Each number is 500 + 40 x the weight over its row's rms, rounded and kept within 0 to 999. Layers, rows and columns count from 0. Numbers have three digits each. The size before them is the row's rms in percent of the matrix's.

# down: layer 9 MLP down (transposed), 768x192, rms 0.139, rows 534-565, columns 96-191
# up: layer 9 MLP up, 768x192, rms 0.187, rows 535-566, columns 96-191
down534 099:509572504552421526520484501476485457508453452512528530511529500525538461519572535564420434495518507474500490503464529465555536537551550505531529561419497502497508511564385443471485561542509444517523448433455488501396478497558498523565475486486462546505480492443548537477484529499473496529
up535 108:513500519531361489551502429456456482502449484557461400413485471551458521491524484513462541444552474499538522527454497577507386500424583567553464516553431487516512504442501413498522551523474466460434440513532522448502477480446459528516515510490547522497516527471455488462466486538483520473
down535 107:533501561582537563418450555471501478425501534478497499468454571579475499555550472531465551560499473460432487562512459481574538552579453526486497438565399548508489499467523505431397505439453533537494489493527528518463491541546505537508542461538465518536442521481520525482424441559498513492
up536 106:444512516475512464537511535484511468457484549557494471534504511473457513506526560551537428508493531491442485475466533484513483462492486434521431460441522420544519467513474521493546471477542442540433449459513551434546474568557479559522503480570446527462532436456539508495613529487464508482
down536 106:514528534510525505496580487462535454452567561573501476509505564493545530561610427487496462523518504464450475457541435557490460415538495427566453493527515512465505496481454482474478493478529456495549515576544528475497472597496519475553552456473447539489504539405423509485473576539446520553
up537 099:521509490525437502482450471524375480522490533537472562506526456505564506553434578486449484543490491549510446500500483567428550492547525505525559526515505459464456501514578554526472487441476407446473479514505418517495460434518476513474463494539483533484499523444433527476548490516439504487
down537 097:523486487558597496581524457487416551481537469441452496487558515491527501507431464503529587506543508485517579464511566471493519540431514464525480472498530506586510445441509533464490495540523536506494523547497496480468571571498414478519531510556508465511469506429567430420473456471415482558
up538 102:536476469508440423498527561506454505557581521492545503519409512479447493443602514444498515511480561504536520523565588537497506471495506502548465536477475506489473484453482549516558514482498482576588537420569480486460535498496444490482518485508480457440483486492552465461482526497480552456
down538 101:590437505472509516451469481465520533537442450488454495509524471535608452439544473497485470562511454505457544523489515457471542470462477448465427515546553528511489511493470602487495465498493446490521535521469487488486537495558474508472513454543542521530442482540478522469530479521524440466
up539 104:509504522526489435506480528475474486500453589477411538438474525486439463518436563537502482520432441519514419508512533510427467600518485450480557491528500422502557571467482494540488515514505499541495551532439529469448497538572498595453444579513535433438563449517545444509551426521464500513
down539 099:476450511539467528506474513491478478453506491506502531458481508538505495513476549429524465430492586539539516481434556568522477530511514516572586442535413483472437520555549503534530578547502457581537504479509468558495555499505493571466479533499497463470497574539498516524473531557481467508
up540 091:484523494442445489494542501448542553476433474503481519508554514500570524496470521490597489531523478544499498489479512493488524482551534470486600389490505520490512512549499508573484576506523488483459470499467525518464469481521525494511457540440508462551533429527537501425522525491479512510
down540 100:527499532471477480508473439484511568487500493469508521507492533504458494481454507573495495492486516558486490576476453562544507514528489484516546414543471455506508362533432472470467530486497521437503490495556424658435514504551519447556484570456480575428441537517458440479490490515445506476
up541 096:563523486481476509621524468513497477506493547566446504568457498450472588496539521448524534505540514472569470462490513464517512492525461421446503520495581505509519458482486471481497508457490513439477544494491520474532453445493539518501491498527512414415529524500516505462511546412507433505
down541 097:518483464537518531537432452561493534476535470511518480483431532571447475489483507502425544526553504521533540488502534543448513483508528498490501521538529496469486491496574463479468543541519547552530406551505553525459508500458512498508501542445478529526586534500510526537503398507495585548
up542 103:533508531471510472498438485494536441450486560567443521469534517480535502468507522522558515515533537488498515516519536426492524515553532572496499456556469433529525534488417579539489460480486527463443542521473510468585519554541454474508480498537514535556434517502467411521400564514491462534
down542 100:528489464491552556482551448491486521496381554518561498434547455480532479517537507450476474526501511560435480457414522528522511437493529560507577512427527498508549508487528489505447548531507532521493474498482559452482478484439397521463546456557528442499429476585514533522490465480473493523
up543 101:496443546506478452426479491493483350491450515521514498476472542545476504518555500509449580472501437510583480562494519507501552507471529497502521486525461494554500498617397536454519492482548510458485547532453487566541558462558476494463469503490457439555473478510484433388459487507541444568
down543 100:504499527526497530567514546523418497513558437477495463504475434470479517464544499422494506506509543528434525469580565493505528466475534478487527410540510478496567513449515435495494458561580528502518509499522477443429476498537498598522515470553508466473519499529468547473500563487445517537
up544 099:541475415571524506518464481480505462554526528550459465499429487559482525485534481490540481490489474495502490480521478499543504493478469552520446472536467470510443515468498489544577466517501517528515535438414573471441496442446531401440409563482401516526575517482487447463428506531444509536
down544 103:522450546445568512504539562501456533488438447559525421508525532535478498541490558498477529481566497514479501474474518565458497506501486433526497496544419586462521438532453524533479527557505540486533498540481490447516613506572470477528492476503485492492525523459473536427569538516547577547
up545 098:516537487566545478519529477444454544542463496454527505573477486482400468525564447531493457607437529473521477496437453582473489444482445550532465489414485461536481441496453513500531441482607432572494415459516500474481461496469510495518491459448506453453496448477441488508536518532526488541
down545 102:493585571504476485494475544492444522492467518531592482494460521518531511455489481507479502503495543471569505574465517552512508484566496471497564486525607578504454509478497525497527511475481464443468513528512542477480529553482469511538486452564531541484483477539414502530613530541451490463
up546 102:478515432517431443513517509499526468480613542536483502440480507500486465468515455523499517538513575545557465496551494467548503470488549543539581506504593463449539492533435477458539525421535493513402466529469519486492466485505503481537441544534567515427453461511502540443546553479490508531
down546 096:502459550454523518541525551579432483473440501530527513517444558455533516499492532472492554513543552461522538410479454534439498466511506383570516544539482503491404473426473524492618506497474563483505441468523534563494521539464478461467522499623476525482604517525491526532516503507463516454
up547 103:552446522433544514443551478489506443573430519502445436534478490517536522493515494450508444519424528492548444481535465459483457493490478531515445460457492546505460518485443502469508578574459469511518492500479467465503486572557574571495545532525579557489467437497476466469524506545417461495
down547 102:487535536465488511478452537527517497541496625478425466588439475459525503516506479554469569501427461515543514527532477444503535458501470542518454474543585506429475474535497502482492450523553510536469491477549473535572486499453457519451495552527480482457471475539500482468493481493453532499
up548 102:514488525450526447431545564511506553394490481481496529471501456572500597583526518467451486497510501506527521498476537453492454483520394486466501456514451542436452545524509558514486452522465472454502407541428590579519445481558536468471557468495550452432469471515532531563458540491539471551
down548 101:515534506458455446562516449505501451499528501469494561454537421500479488485460532502452478538505487468528498487471489477535515486458517496534520452443505567481580514445431511532456478570466499480488455560478516531490493527477577458532483463500596558424499404517489551569495584521530485452
up549 100:459510508549510553441475496509513475458514495428531527507462526451518552525459532545455541527583475437429481482480477481543532501464448581528496521472525529517442552486439493512511523479550454572479501485525519504510484495547480499469498515535591444520488480467565466486511533475558497489
down549 102:423477510516515536507461471474502529461507418499525532534471458471448553437453437494483425558475488493502548471431536510491481488454516514467503527416455536493536523479390459478495532480436484498553541559493427544544568526422461462503477574496501530554488475483462534504512468509494482494
up550 096:544503534492472534538402477446474499486475484560544515503454573515487539428449542512465554548469455613548511492516487545466472487520505519493532500506523503496518489524432557463524476475499559436477471583456566483477489507478573517535489589476498492431478580505509525484422471491494534497
down550 096:529467507482505456489583492497499510471446519454543426480583490469496512489443557482502523493426495509583522473436456517492509450482507562527447532547517528537474544508550527523369441493472534465454485421438470474514556519456461427476452508449480495462526533489574431455552521477508472550
up551 096:431536507537523515463571440486522497471533527493492548536449483471503508526424447480503505453463485440520518425499497488491500416511497460547480555446493514498558503527494471465497491472492537538514410488438462450459485494565470593561463525598479477566511513548514509493453500532508506519
down551 103:526515539456465520562504506523499380482466482475539472521478497523476472507497611503477536496554448475582492441444440558526504551494543502516509453431459489499513506420480512498442544490506418446451521581522575554527473532550534485501558524504509442520455470517549564510524522490537534534
up552 092:507520548563468565457467505449459462664530540507570489517572463512472464515518522456537510510524510523519525494527546509516483494505485503567519494523479494494458542458470446461425447475489554493401477493490566422472483557430510496477502520473498549517483431602514518479465467499510462521
down552 088:483502512522556437512377494438485538482553475501465431497467489478479536515455496475508462519530514530430500578500502470467462545497518544475489570491414441429477544486524468433442548532402523467485543525501491469450467564495456467535539553552487548483510524505562578539521514518531528464
up553 104:525498500399476482526566552540544519465437504540513514421489485516491484488495431479502478522497490496560520514478536525458463487549440443497497479571520488465538491462478536511592507499524506477576463472538536492534479480573492448475444556463463570526540511491497482522470619545533474549
down553 102:495446493584518563624522473452494559544526546426475522469509533520520509503572494515458488463438495452480413475492482525493509557531456436439471503501474512460517465543491441422531486525529424525468547533518466544484491430464503463433507484525515546534476481586500494512548496507525547464
up554 099:453477467474483462568446474477450514529457523465478567459465458588455515390468464488485448468501528502504510414447521489454513547488569549509530457560445440476477496498493465476512536592455480444420508469549563575507547522470556429545474509499586543469564500563548503480529603546484511505
down554 094:512452505499522536507592479480524478451496549560441520448451564535481445527541452435548517472513492453482504471563510405464488495493390439515420534532538479455569481562506462538435500519464482446480462524524564483517552484506465549419527531482459458490521432482483450490428523535556414554
up555 103:498491501510495570507532485490481522483528511395515515544525505498425498543513553546573564510515535518516513496566520406545485485484490427435460487512518476478588447443504465530440490499585558521492496511580530544517517483491486496487438526508554480499523489486481490491408472471460473532
down555 097:439500489525479548472516492506438553446477504420502565457503471457464483522484529487538423438496539483493478568517483422558551584495505508528477527542548509541454472453450436560458548548542487505519538496511456558427548540489498506507450398539507536499526494533504496475470544519487507451
up556 108:536497476503532519502559485530494514466505552574466478557483553501493485584461560470526509481444516491484463523505489585559520512483439516460537541497532506569421551538442524591502522523417522532493501497518554525486502534545491561418549498479584475574494451479534497450481521474485415553
down556 105:556550545526509450499548432432515516501532607484524460489477494477539473587537565480524427524486471491487548520471431510481499500453507596495516488499514498503398522553425563505546484505468452540531555455469516444488525531518444519489547493590513468500548534459469518489552500515518476528
up557 096:421491495517500410571457471491461510464444454503596511500483557508485502586443550534549516523456555464519440432510513540479447499518481531515457510478520494556540425467461429511536493516507464509486515525499522496485451490595574523477517468543475476533478494509478502436501451496571505513
down557 095:454484511494537432424566548452566596491502570510485503510573483536537531471542484534484510515474474531423475489449458502534549523473468543536545612507525469548507525592391439502553516545444524452526507474501499557506477576491579532543495500477475471498536550478511521488503527538528489479
up558 099:516461490450533503545543472499542572446461552532432470583487468517440494530486491556474530486438475506556448501461459528510526524487465511466417477518490496435463541461441569496537528488548462546539494506504540490551484547500513504487491484497476495506505456452533537457526599576564565497
down558 099:510524503568435504531464531533464538505507437453483388484457446479490511510462531472460499566514536497537465493524455507481488580509478410531549462521459445474558508538532508513472485542540500519498475503466466518476398473531519520498515488562492520520482530525474495475517617436517510482
up559 098:533527435521548490592479479468608519437467460577465461502499456513504501551528451486536472551505446505464491471446517509410486452453540602447581497484511539511482527508517519588462466539465464440469450439483515516522502555453513528460548527493536464513471548439431483438573518545492517491
down559 096:517500503559441546568548474540419510542524533496468452500524514459443470586522401546460456450502535477483465508507518546507559519517535525459443495497515469466515505525487434492507529485515521437476418548531461498512548460555414557462491541482520528498479531536516514556491498511461528460
up560 086:496494502538449602495529548546586486492455411458486485501520423453510549537588533555467507517499559504484514521500456559465442453516550500510523509531459504527500557526497493526533483459534469480521554497433483496426514409547467530441485542477414477492575498434543538513540507526503531528
down560 098:465548473435476462495418448491495502455545546479514532517471515498496457490414467512487526581545457542515509512503559489486498531448523468465512488494561526503527490481534488425438503483492548492521433500494518456585440490516532494564539506578587537509448491566506519491455530509486530472
up561 097:441455491510488488508481567555432498529550517561481475490508494564399496536450489491514526470472532512517510471532500518507475596501442476458504475494475592505570453466459529559511463537509474478494509418547424547537531462550435460533503506532438514516531519482515500530527487502446485488
down561 101:520463565470455485591511482491517398503501503384527491526511459497521475470475478478454507541495546478545450485503488563499543501492439488429539526609449508529516475545483522563514489466460536519451502472415439526499444477458439547479527462483488553439507484507520489547571438459585449453
up562 103:471503522433502550464505504446435449461510452575532468482514503398523481427505526440516481454455454459458484486545591534588508519511532500495470512468513523517518528550486478529537462507463485529466561548506538473529490515429541530536432449543540550475509480469515542527431396538453539519
down562 102:482511510520408573510499523424506510528547488482500401497521552540497496486438492515495496541515494514525453534480505444406432501513520531573417512467466528506532448552490481467524498447588441503503453497511497501468506432589506423503517522487482479484487498506510475518490459491465479486
up563 107:535458553472548463495427471456500508539458409488476479484540527525450549367528490457589537461425502514431493548527423512507469462487481532525484471485468556439516493520500498524544449506505441466476508444517496528493550501528508546509473542573500432482556512476413436500420485542512520553
down563 099:432505550454535487568528506482538515500501458416461501504518495534525524505440432559446483521532520451509518595482514474442533501417496520467532494482564476547527573476460512537522476534471491534542498518526574499499474506537472512508428545557520510530520501567516461482469523431447511472
up564 095:479510545612426544504549526452526431485544456440519499473519426514527513509458459464492562497506545488509501499537504470468507551475517488495500475444513509431544498473445501464470472488505438496455472538536504555450525503507453461481549521503483497498512462527475560503417495495523489533
down564 099:526516495487540523412449415433489468507466512499484478478454551540535478469481473561517494547545420489474463429500450513566535510518392412528520510492495482464537445482531461486505564538492527490525489436449553475527450489478504509504401448590521520495485442489445431538537525588511499472
up565 106:562516496500445444520443488540481506429542443564521502535516541427474491498503522495432453500511459516514535534443462504520536485500493499488589544493520569464519483531534541482521526498478470458428486436525559484520461510473457463450481542537586394493548533484469434481497422519490521514
down565 102:547575537508479572532474471491510477488499479507474541493495529522471532541444456457369577513473508465464494523521477497464483526497486528467589516479486534533490429469456599562549525529443479490484552601489540427522503498485526461487539491462529506544499544468471504543435593544558483536
up566 102:490489448517552593457595496540545554546527509511428467455495534488496487517514486514506507493448500466541499492531491567543500471525506512495531506521511557498496498525547460554469489542484483475512489440455407488531515404438529498496548516479529435435521470424517466577498469536508535556